Part of a small language model's weights: 2 heads of 32, 4526 steps.
Each number is 128 + 24 x the weight over its row's rms, rounded and kept within 0 to 255. Layers, rows and columns count from 0. Numbers have three digits each. The size before them is the row's rms in percent of the matrix's.

# layer 6 attention query, 64x64, rms 0.152, rows 20-37, columns 0-63
094:150111132135151066131120097113126155144141101099162119166148145134102127146185113166126145129100123109179142136120174147158161128124092124151084117141130117095120145116123131100097125116140089
100:107082130178113173167115168116108134124146113138138138149126112130084139146146159176135145123076106115122142163121097105126126099113121106117140119122116139095116101116136113156123162171101081
101:128098115167128140130096127133128170075093140102119104166093121134137089080126132113077131112123098107112116100146183169141104154079099122119140140128127155146125127146133124134133101136100143
100:137121109149198091142132138079133119120144111142126131137149140143187107135143092100146122121127118093126127152144136137142125117116106145099121130105170107178105126145155143149166162173171135
099:157157144108098142164098157103103133134132158111141137089092080142127135175127109120163107143119116166113150182112126157103146147118123151171129107129090131102121145129111122139099100130079115
100:149131181118137114126100110143130125114130149118118154112128121109132117149150084098118116104114133124160100172137123076139152184149152173125154129078088128110129116139088105147113143181136141
095:118143127110132130098101136158094130135110142108140173092112090130122159113163077128126127120130134130096142101121178128116106116122141157115109117129116176165099139127128093086124155137193093
100:123140129158102134117107113179128108116118131173123123099127129150113146162188113116144128120181146095089092098150117136132118146082139119145139132113172150149097112110173164116137133110093126
103:132089111151104097062128089160144139139084113129144149107153134128114100141099158064135127120125168127131124128138124132138104132168132122101139095121162138103123162126162129151120098080110134
090:141132139170080136112172175157133107141142155107124114127100105128130128111122132123107140124117143144112163157105154161172171188112153133097084168124136160125154125107121125117123166100131127
100:112107148123124162091111141122138079126137144087126120114135129121126144160106148139103120122169114120124146194114149111132125124104117163138096129159102139172171136173093088178139152134132106
094:146101150103177082128133160126103036140105100128139166162149144112114116157121154151124145099148134129154133161115128153154146122105144121125144137100159145146136143112148138128165139103151125
057:138092131144104108119152113153141125101124119106157131115120137169092102084154130099105124132089074127097133145121095118179148152171129130086153158148150130115108138115114138129133162079152105
059:116131115122122133100147100108121121066088118136153134137157093125172132131132172071120135112154110105111132120128093109114159143124165179153129150085156111111140150106117098096107100136107124
047:119077122095119133149120124116110113107108108117104120124123130103090151114114109134094053102124125120124090094112112114115123100145114110105087130141074112103105163110091092128109129136109083
157:124141116121125091122101145118114137120116145097106099125103079136132080118133101086115177112126094106119111165122087115098101172134127139120140105088120129087125066109115162119139122094132128
093:129143093125064126141102138102138087112136133145110125160106077119099097127118123124160133130118111124122125173159133173117114145113142165124118137086128123143097079123130169112099152175106125
082:118177139129110109120155077116127138131117092161121108098148110146135161119126107140142145131120151060118147127153116104085139153143124124091119139129099144126093141140153149045107128124133115
# layer 6 attention key, 64x64, rms 0.148, rows 20-37, columns 0-63
095:099091126158093108145133112117144129098120134118110150116102133173109160144109108058145127123136105097113124122147176123112129130101110146093124125128165090133116157115190087119132155158125138
093:166121158124175139085098117128148101158106088141137132097108132128129133116135149115114105143135119137130134132101120171138138075124073084083141146124159108179136141153126114144172123131131159
097:152148114125146107131150133137066155189127136144143146143111076133124115141138111097155145138177102107094124136123131107105132152193101136129107130124129126098140122113162131123142072110098141
100:106106167131108129083125142097104156125124192137110131093138114084085155155127129125128140163158120120110096112167120124066119129103134146111122147099131128130139125104125134069097148117143127
085:170093140131166135114176118138094125115128168088128084164096100088129165143144094113112131081147123123130088135139095148115115151137142135085143111158128164153155116113129136130135156133132151
104:134125135131159152120126171140145144144073160099102115140098142165135139142124139154133141082157128095101095075153147129109113138137157106125160107136142155099153123114165163095122096128172134
094:081126136144119112151102176114155123146146181117101128122113119135141128102128090136121123107141177085128098100097088103192115138105127109161122131140127082115142111122099092153130149115140125
104:131105114119111149118117184145122132098117156133161075140134113121157134096074116127122151168138130145104165170106125092138111126157119130155093109113099091117144149087108103112143153148159149
099:135171072120116126130114134147149136123160124117157080139129154109129126149118131100140103103125090153103164151128199124144118133133113144180141111100141116103129124118151160099119082127166099
100:130085102124121070137148187127119151149097145138126130153129077143125178128166144131138106128135167126108154151122131156126132108108110149176148103124125114104087100133139121097162136141090122
091:169150108150149142109170145125120101155132147146080130103097132118125141136135135134106099133084133112112069123146128107125135120072149131099144118096119092077153144140158130150166134106165148
094:116101125139117152085126142073158184126135101125119143101162134131131134110115115133170093120110110131117107125108191079116169140102137123131130117112145127092141176121126112106132174121160126
060:118156152102167133119091082110135165111101128125119088186086124096149128153147136118166171124112111138096136161134136145158117108112163147117135102097138108137132127119093121138121119184141148
074:153135102152150081083115132114126145147133140101107110145084123100088132088117110128136170132080099160128096142088085113114077136122148113106130135142098092126129119090125139148133114136146156
116:137161135095134142088128111111184130088088083154124100141129174140155108108157090148098152151174125116116116089096132085119140131131133153158133143133159162116127132114098119147138136133102133
103:141113153106134168146122098143155169109099096132115109136123190100100111135154121153113152123160115108112079093107148117085121118136154136132104124103158186123154131131127109133108098116089142
091:129172153123116141125161088144114091134121110094124115157132139128133151137146133125164119150147108106072143110145111093127114138124125174116187112183107178111172166124135132129142147130121110
090:135137123107141138120141106114106153145099109137100089138088132105116155154081115118121111120169139134135124144109160146096154141171125136123114141110112140075086107163138092055167131135139139
# layer 6 attention value, 64x64, rms 0.145, rows 0-31, columns 0-63
112:132163127090151131133136113118128127129150094120152167091127146166106103136088125092111130134167091161139151143118104177122146096175128093134165122070118130130126149111146152110100152107120145
110:111086150206079150094120137125129105122126128114159115121116103094154145120134093158117140133121131123140118138156132106118118110112137151151082108153121119131089144136136138137189069123124105
116:172173099155125100110142115142139120110124147132135079181133127117128138091149160128151133114119135080121093182118170168137126114125163096153127107141087125132150135147104127126096156128155137
109:088111143141114132114153114152139129114153144131205129134149149120111084137117139082143162144159145142084135126115119086151094088118125100118107132121134126087128125126175144131160108168156130
130:132153150133102108128103142092091118160131139159153124132103149175101135145113141155106108127116067118122143110146118146073150130137110156134153131118152131062144149125094128126131090165142167
108:141119159178122108147126159118134176135104133101122141139124173150138153109118144105120153167130147147088106109146077149125122168113155095126135104138143171125119161140066125091111111113115140
120:179159136142130155173132127098110111125140122121087154122132149138163184102075114132123126147132148091123138175142158161126154153136120130112140111163087125140112113081111135092114155123111142
112:107123126144105104122094107147189149097111180102155134102163131105103081101150140119105119090170136129110121143132130139137154121118123134159117127126161168113154151115137100179158101154125126
108:138094157167104094109125121106165158121181110157138136124103085138131120114128151133131133104113177148173138121144107168094132135120100117086139107115110142113101138190120103107147154108129123
107:138152123125115116148113124126129131133087142139135137100144173115121091122177165138177122081138134084083119101088165104099167114123130145149157154131133147092101112097122114135157119101122095
111:079078149129115091134118119120134089154142182135160103143141152099158112153124117141135118112140076152151114124138140112155109137120100126135145155142116128099146096149133090098145069161106128
116:134182136099098134140103141122149135144132104112133058140134103160120152162103099163107122130119116128107122155149123141158153065156126136166107158122132138121159118106129121117129096072145138
108:099137150173160131116127134119180106170132149155125105132159121093172134181123139068106087148121106112169131135108164125127151150097129122111128139145145109105136129140135134131093135108129175
109:101128084150136100128104105111120136122105140118164118113131137108112111129164152129145101090110164123136135117100131119142121176113142127076129146120136122151144149109082150163210101160118103
105:134161093119108132152131167144196147157143131098111128103183099085162111170136117145114130145110133147119148113133116082122129158141105087088130114122121144119106125143127120150128125131126072
113:127117117107144116097135121138132128132123082086162133201129099107108109113123155163110172148136146134125129134143170116132113114140112145060111193126150150118095126161124133149119123118139111
103:149165113162138148147114101149179167133098124104110138160137115115124108106131140119145148140113184100100120149125146156150077115184160116089114132133112127129109144107132138113086139088116100
111:156129128144138155147124142166120123106091094114057126086098124109134154082124144168102170150126116132123114158122128095121140139133140129126137126149109124167074124109111148132097100136120180
106:129146145127103103166132102144165149121130133123134144068116142096144094114147142112111112057131136149122124136114184096126120109134133141172120109119137125098134137102143125148126072129068133
096:114109141131096147095113160124097157080109148103129155132116116098156139093112149138173124133148122147166115114140163129165102126088132130182112159183132150113142089099155146146115127125115126
097:178085087139102140133102117093119125129145168139123125115143139137107170135103120094081125167119125129154129164092102158152180138156161111107147112139114155107129144136119167107119158136102145
120:115161117116113133152132135158118116131136072144095117121157134116139127151151134132177165107123142090141117153107165136157106115160076137126118174146118107177134073141112145118119143095165112
104:094104144081122115121157149154160149127142148136105121127157110089109122128128114136125121126145133099105172121092076068090100123151152134128121132125105109179114135156125087126157134122165158
101:108096115131156160108151141151116135186138093145087117162106138126148120151136086149116147117098188133135150122140140138147107126143126128100110107089122121095101098170144118135187149133150109
097:102129122128188121144156128156134092113115132123140117126116144086117116136110109095114137188168133134126146142137085093166105116096138109126091155149135119137134149147148118130171085110169171
109:110157144125122136151098079118136113129142149181178077078129144151149118120091136153094113093122095128152128119134111127152097149176093128094132137096122121133146111129110133085137132108116147
109:118131128139123156108144138135112120092190097167138107184140147137110132057125126130139111127135125114127108139120167112160122121120125149144127094111113124142125109168139142104098171122189163
116:068132135126140140101107163134153139114143141148092100134106135119088184158169132158115138135145093117154160107111106089114114129098101144107106138070125126162128112162139126150127118118154153
118:136121130085156126150113152082106161147123111090106158096090144126100146119185120107090154139138141152120142132134111114096206137141138132130130146116157146126098161119099126118108134150155113
120:080112150144131069131114114119162166152132152125141080146136135108139120136142135102103163152113120173143149109151097094113091140144134119106132150108133131121118180156130096162181102130115134
096:124128092176120132128114108138127177136081092147130151185092146110130102101154164132120120099119163126112137149159139136109131109167149098134122155173106113112143140129125113167145150078132118
112:133112155177132105115143128110183118123122162132060083138089108091154157157134092120148124144117140132135125125118138111149084147136139086136145145142080108140134128152133118101143108083133141
# layer 6 attention output (transposed), 64x64, rms 0.112, rows 0-31, columns 0-63
107:087115122147170131123177111098103127178170142148114161152122128146149131077146126142123118125117152110133124115147165095106115097118139138139129100134122116126096106131115114170182123067120109
114:127150124120150161139117121129104137111157121161115110151150117171106105153128082084118119159122116172116115125096138128147161131100107097109112122178141180089151135105160121083100157107132137
119:126132140146165154134096135123132108077155140084140166177127144111107144165117126184152093114120111102141153109116091112133146142154128090154123155101111109121122159139093085131144123164115120
108:151126099148145118135124090080137131167148141112141171143146154093131104087131135149079098137127123124131114119106147134135118165127126103126108150123176158062113113161149120081153148110142142
130:133132056198134149092140113153148125156133137112114118109134123127128138143139088122141123129132143173103103120155101134156096080109129092130122159110121112120125112117111142149119109163168176
105:175111093121108087122109154126124132137142138126143158108132103177136186141128090148130107103068152127096157175125130162101101141147129127132118137098134124147149151093131126116101129107173126
120:139164132101144134138113134141100167130132118151135122117118102148120123142080143113133143122103133113171121127136144132118082135163168121087079096113067184139120165111119089137152111149159134
130:100118134146118144130140145151084138117145093100107107143109130113123150118088095183109128118103128154139106133109138090183142171128109146144132158136176112138109158119107174125169101124089114
111:133146092131120128099128148161114153127145126162081130135105068130152151184154149148110104138132091122087123137146127101093164140148133104129116118168149142145138099108116087147148155091102128
119:154146131151100137173126094177124122130162121076157098120163138183126121099116160138151116135124137131120141118102114135105140131135129107108151139101140163112088110130115176143098078124088146
113:136089075140140136094106162168143143125134169089127122135139138162113080076105120117101148102176119134105079116133113119125147168136146116134106123095123135151117156114164157143148146129136120
122:137146133151157167154142166106134125136096142162113098149130153147138126114149096122142107128140150175171112142116117106076126126119145146112095151121097107101134115078057131098126126161123142
104:103167108109085117159111124144171069129128101143167170131126116151112152124121113105125156109172157095128092121177118100143152116155132119141132106119131134130084116094128160112156145154116120
109:110171148163103096108113130112112137128095085126098143152117143155152103134063098167154138145151110136112168113091113172124108122160114102134143169130114124122109135145170166151124137125118122
113:098117106117079085157112094085141129134138100148076090123157142145129126111144151137154112104118107137133151118144155112120125135110194146106104126143146123168156164148118141150137168150096122
129:106108141138112122096135091120136117178075131096169129138118143188108100133145161138161135117133117119117138157096119097147160133129114135144082142119129125112209120132108096102126142128127125
105:108155130111136108148182167110090124121115101093167195127141122140135120114158109169141089092092143127138142134120113167090138122129144153105130123117102156107156162122123099111132139147092129
101:138103157126106142126151108102128150129121158124123152107122106153106159114116073105163128174117139138102176119100146085136151137142142113105132042155110111128145138140137123126122110172154119
123:114131122161128135156136122164080142108137095106102134143149130122089167065150120129105187144171125141126120154083171131107141142117159096116151139101135112143093115104157127128136108142110124
099:147104165106104169165123129173085083141134136148134132121123142137127092088100134105078082153138124147101120134122132150169120129109136155159142165146116111144126156095126084116097122150110130
099:104146119128140135130126120108138122145126135111105150170100051141152116117145086142164117145122124134147080123125113117111118174131088122127153129139116150152116200155104124124146164134142083
111:125111107162122121174117149114136123097103139112129076095132151140131123124108186106151126130151110121132161124153160113093177116198136128134160123162115123077128141123120100102142124099121139
112:107061148136119094117137110105160140110151109141131129091136116139161154146150128139140129138152089148158113143146148146142076181155119136140101095141140119090106095145150124134097119157086102
099:153124157130171089053123124128109130109085109158125105114140141138127158112137172130136120154136135165106094149167083106113153113147121128103106104151119155151100133180124127116126151127106136
092:160118178113120107096140129086179113135113144126146134118166164138122124146093104152105142141129143097152092144100182140152123155102144092122138085150108121124097116099086131138156147107126121
110:132140108152145144135161184103118103169135143094105155104106139167154132136127150146123144126156121115126136071109129132100129078091076104141101106134110108158091156118136131126161160135140143
107:159122166128179133159108135132138088149168141131156117132121135115102139133141130155107137144113076131127159133151090090119110130130113067131152109121115091092157110126163106094182114131130143
130:131106146113115106171124133141159084159130130112117126100117171112133149179118102087145144131147108165108152132140116094120138133107119133126093120159118116161073064154166123126152103112139141
117:117118122152088096149163091147109137142127148152134123150142140084122151164106148093182132164082140128126095145124130113104098097153154128145124099147162106138124152096145169147107122100126093
128:149104101135130075126125146152161114149112140158095134155102088134109176111144129163133088107126149158110091113084131183127156120124115122121107142156132126128128104136140167169131146120125079
103:150151183140127077129152135149066123123120162121121126147150093133129146136116108111154104085146121152149112110111099164125139150140142136179139096122127120140149100130087124103116105123090176
112:164141129116112137139093142130180148111147166151138152119119123131090146148110084120115152107141108156120132112128124160112154127150121171110131081111100166129106162119103073165116138118079107